Part of a small language model's weights.
Size: 25 layers, MLP 256 tanh GELU, vocabulary 1024.
Architecture: RMSNorm before each block, learned positions, biases, tied embeddings.
Training: a variant of Muon for these matrices, 121M tokens, 14808 steps.
Each number is 200 + 20 x the weight over the matrix's rms, rounded and kept within 0 to 999. Layers, rows and columns count from 0.

# layer 3 MLP down, 64x256, rms 0.247, rows 51-63, columns 0-127
198,223,170,230,196,182,178,202,194,197,199,160,202,172,186,200,232,170,174,227,210,199,160,209,196,190,201,210,190,207,207,238,219,203,202,205,201,185,201,223,211,152,208,188,217,207,207,204,211,200,196,205,205,186,220,212,165,192,200,197,187,203,199,204,192,189,199,224,204,209,198,208,172,210,198,183,190,184,214,213,175,190,195,227,177,152,173,239,220,208,204,203,203,210,208,198,196,199,221,188,201,219,168,211,220,236,191,232,176,209,231,200,204,225,214,202,192,220,197,166,190,188,192,170,205,215,184,203
201,220,221,194,215,189,199,191,184,207,178,187,209,186,179,211,208,191,177,177,191,216,197,211,202,193,212,172,250,178,205,189,221,205,229,200,232,224,213,186,194,209,187,203,176,180,205,204,172,216,176,207,186,186,210,233,208,213,214,186,255,182,201,178,203,200,236,160,215,199,221,197,196,187,239,206,182,197,176,199,234,194,177,215,226,244,186,201,239,222,173,183,194,210,198,195,202,183,187,199,195,170,210,190,202,230,190,201,175,197,206,208,212,213,204,204,215,196,195,223,229,185,184,202,196,239,200,211
207,189,217,191,228,184,217,230,215,205,196,221,209,236,193,209,176,190,230,202,205,199,212,248,198,212,197,183,216,202,207,186,186,174,222,220,223,203,210,214,217,174,217,224,186,162,201,209,212,203,191,213,189,215,217,226,176,227,184,166,236,201,210,165,233,203,158,155,190,191,221,178,179,171,219,162,210,238,192,215,197,202,228,192,225,241,203,214,192,208,202,199,166,198,222,245,194,212,212,201,190,216,191,191,208,200,188,184,169,179,210,215,215,207,206,196,230,246,201,200,205,196,201,195,212,231,198,228
246,181,215,194,219,218,195,192,185,186,198,194,199,213,223,192,228,196,181,197,214,210,210,174,183,202,185,168,219,203,198,218,206,209,201,193,163,206,223,216,216,198,172,177,209,177,241,225,172,165,223,180,171,194,217,186,236,223,202,213,200,209,242,182,203,205,236,208,171,171,193,195,256,226,198,235,207,171,218,200,229,181,187,227,227,208,203,225,186,180,217,201,216,164,233,211,165,210,198,190,177,189,211,197,180,197,155,198,204,254,168,198,194,224,191,172,172,224,216,183,205,180,185,218,209,185,195,200
213,208,204,219,204,179,206,199,182,248,222,200,189,149,214,205,207,206,200,197,189,199,179,202,219,206,186,207,210,199,179,192,202,203,201,205,194,218,217,205,224,187,201,234,253,198,228,193,224,229,168,186,194,194,207,186,192,211,167,221,201,246,206,203,216,197,189,205,176,175,220,199,229,206,220,172,208,222,180,215,185,204,202,186,197,218,184,201,216,198,163,235,183,188,195,209,195,206,240,222,202,216,227,173,184,203,161,174,192,192,185,189,206,190,182,182,195,225,218,241,223,238,185,210,198,170,170,200
198,161,212,183,192,219,187,207,173,162,186,198,203,204,200,162,198,187,234,176,175,185,210,168,166,193,209,190,238,193,195,186,205,183,224,182,202,220,201,172,207,212,192,172,182,198,199,179,221,219,210,187,210,176,176,217,154,202,196,218,230,190,179,213,185,198,225,181,205,203,209,204,157,220,200,212,149,246,203,217,231,256,185,240,192,198,225,194,186,203,178,178,205,222,178,199,208,202,238,182,202,167,201,223,208,216,159,212,201,187,204,192,226,187,187,178,212,168,200,176,219,181,174,207,181,187,222,203
198,183,175,215,221,218,189,228,212,211,214,214,158,153,174,206,217,176,205,216,179,196,168,162,214,192,194,217,211,198,195,180,211,179,177,207,186,214,205,211,176,206,182,217,168,193,233,226,218,199,189,235,215,168,214,170,191,218,186,192,163,182,218,212,211,202,211,218,188,177,190,209,225,221,160,180,187,192,222,208,221,211,203,201,180,193,164,226,213,175,187,194,205,203,202,171,190,200,152,211,189,197,189,215,201,219,210,244,148,211,215,221,219,202,175,198,181,219,205,214,216,206,219,223,242,176,246,182
227,185,205,185,200,215,195,218,211,184,186,206,229,201,211,208,197,212,227,193,220,230,214,184,201,219,202,189,208,194,192,219,220,224,202,193,207,182,212,183,168,201,189,198,210,208,194,188,220,191,178,207,213,204,164,209,193,207,253,196,233,177,186,212,203,182,202,184,198,175,197,204,199,219,216,172,207,234,201,208,220,203,182,216,208,221,205,202,209,197,214,182,205,238,181,206,198,169,176,197,198,209,175,215,219,150,177,194,165,214,193,217,242,236,206,221,202,168,180,226,196,183,195,198,217,213,192,202
215,160,210,222,187,199,213,197,196,157,196,211,194,200,223,221,183,232,199,191,183,207,163,153,187,203,208,223,174,193,187,192,209,191,174,189,179,204,224,205,229,150,199,213,205,230,195,201,175,182,214,187,226,166,204,193,208,184,223,188,164,190,191,165,194,207,220,211,174,179,193,229,193,236,227,191,189,212,220,200,209,184,172,164,222,171,192,178,238,179,203,222,194,187,185,184,184,162,187,223,173,187,190,204,221,217,200,219,179,211,192,223,216,204,183,194,179,234,193,211,210,213,163,204,187,187,202,189
169,214,196,180,195,201,203,154,210,170,175,192,211,208,199,190,201,214,185,197,203,204,159,220,231,176,184,167,184,178,210,194,200,211,207,193,206,176,178,232,198,154,179,185,231,177,194,188,202,202,234,184,205,184,202,197,168,188,217,175,191,197,187,221,234,217,190,203,191,196,229,194,218,208,164,211,189,196,190,168,187,231,184,207,209,143,159,222,181,199,186,265,204,204,213,211,223,149,184,189,184,183,189,180,147,184,163,188,170,198,213,189,196,182,211,180,185,223,175,178,187,258,195,206,177,190,183,203
177,219,207,203,217,173,217,190,220,164,189,209,170,176,191,196,178,197,146,179,190,213,227,209,210,185,200,208,199,193,184,193,192,173,215,211,230,196,183,187,221,157,221,214,204,198,236,201,211,228,192,202,190,239,201,199,249,189,164,221,223,211,208,186,208,184,159,227,204,196,187,177,196,197,220,210,178,230,204,205,170,213,212,200,205,175,206,197,227,212,177,190,226,236,194,166,181,175,194,222,213,227,214,185,174,226,212,202,197,192,176,216,192,213,208,177,215,165,225,199,205,199,176,188,208,243,190,218
197,206,220,187,187,210,162,223,235,193,213,205,177,212,194,217,210,188,207,177,198,223,162,196,207,204,183,195,169,214,192,174,191,169,214,215,190,169,185,215,220,184,226,175,194,176,197,243,202,208,198,222,186,195,208,211,200,198,200,267,221,190,207,217,198,172,193,176,210,210,215,199,168,220,219,191,207,180,228,220,193,222,197,208,226,166,177,181,192,199,190,181,242,180,231,225,162,206,195,208,180,175,170,213,211,218,253,182,175,189,236,205,195,158,214,191,208,178,210,200,231,194,223,214,170,187,237,201
194,197,206,174,190,176,216,193,193,173,180,200,189,187,190,177,191,211,222,212,194,198,187,189,226,213,189,189,192,209,195,200,251,176,200,234,200,168,186,230,191,158,199,166,230,203,187,192,214,200,223,167,187,204,202,199,182,213,229,210,166,191,209,214,208,203,208,176,218,206,201,222,222,205,209,212,218,205,206,173,181,202,239,214,172,167,209,199,183,179,254,172,191,212,191,210,211,218,155,179,154,199,219,213,203,204,212,223,193,237,171,210,175,182,184,162,187,206,253,148,173,184,215,185,206,189,160,178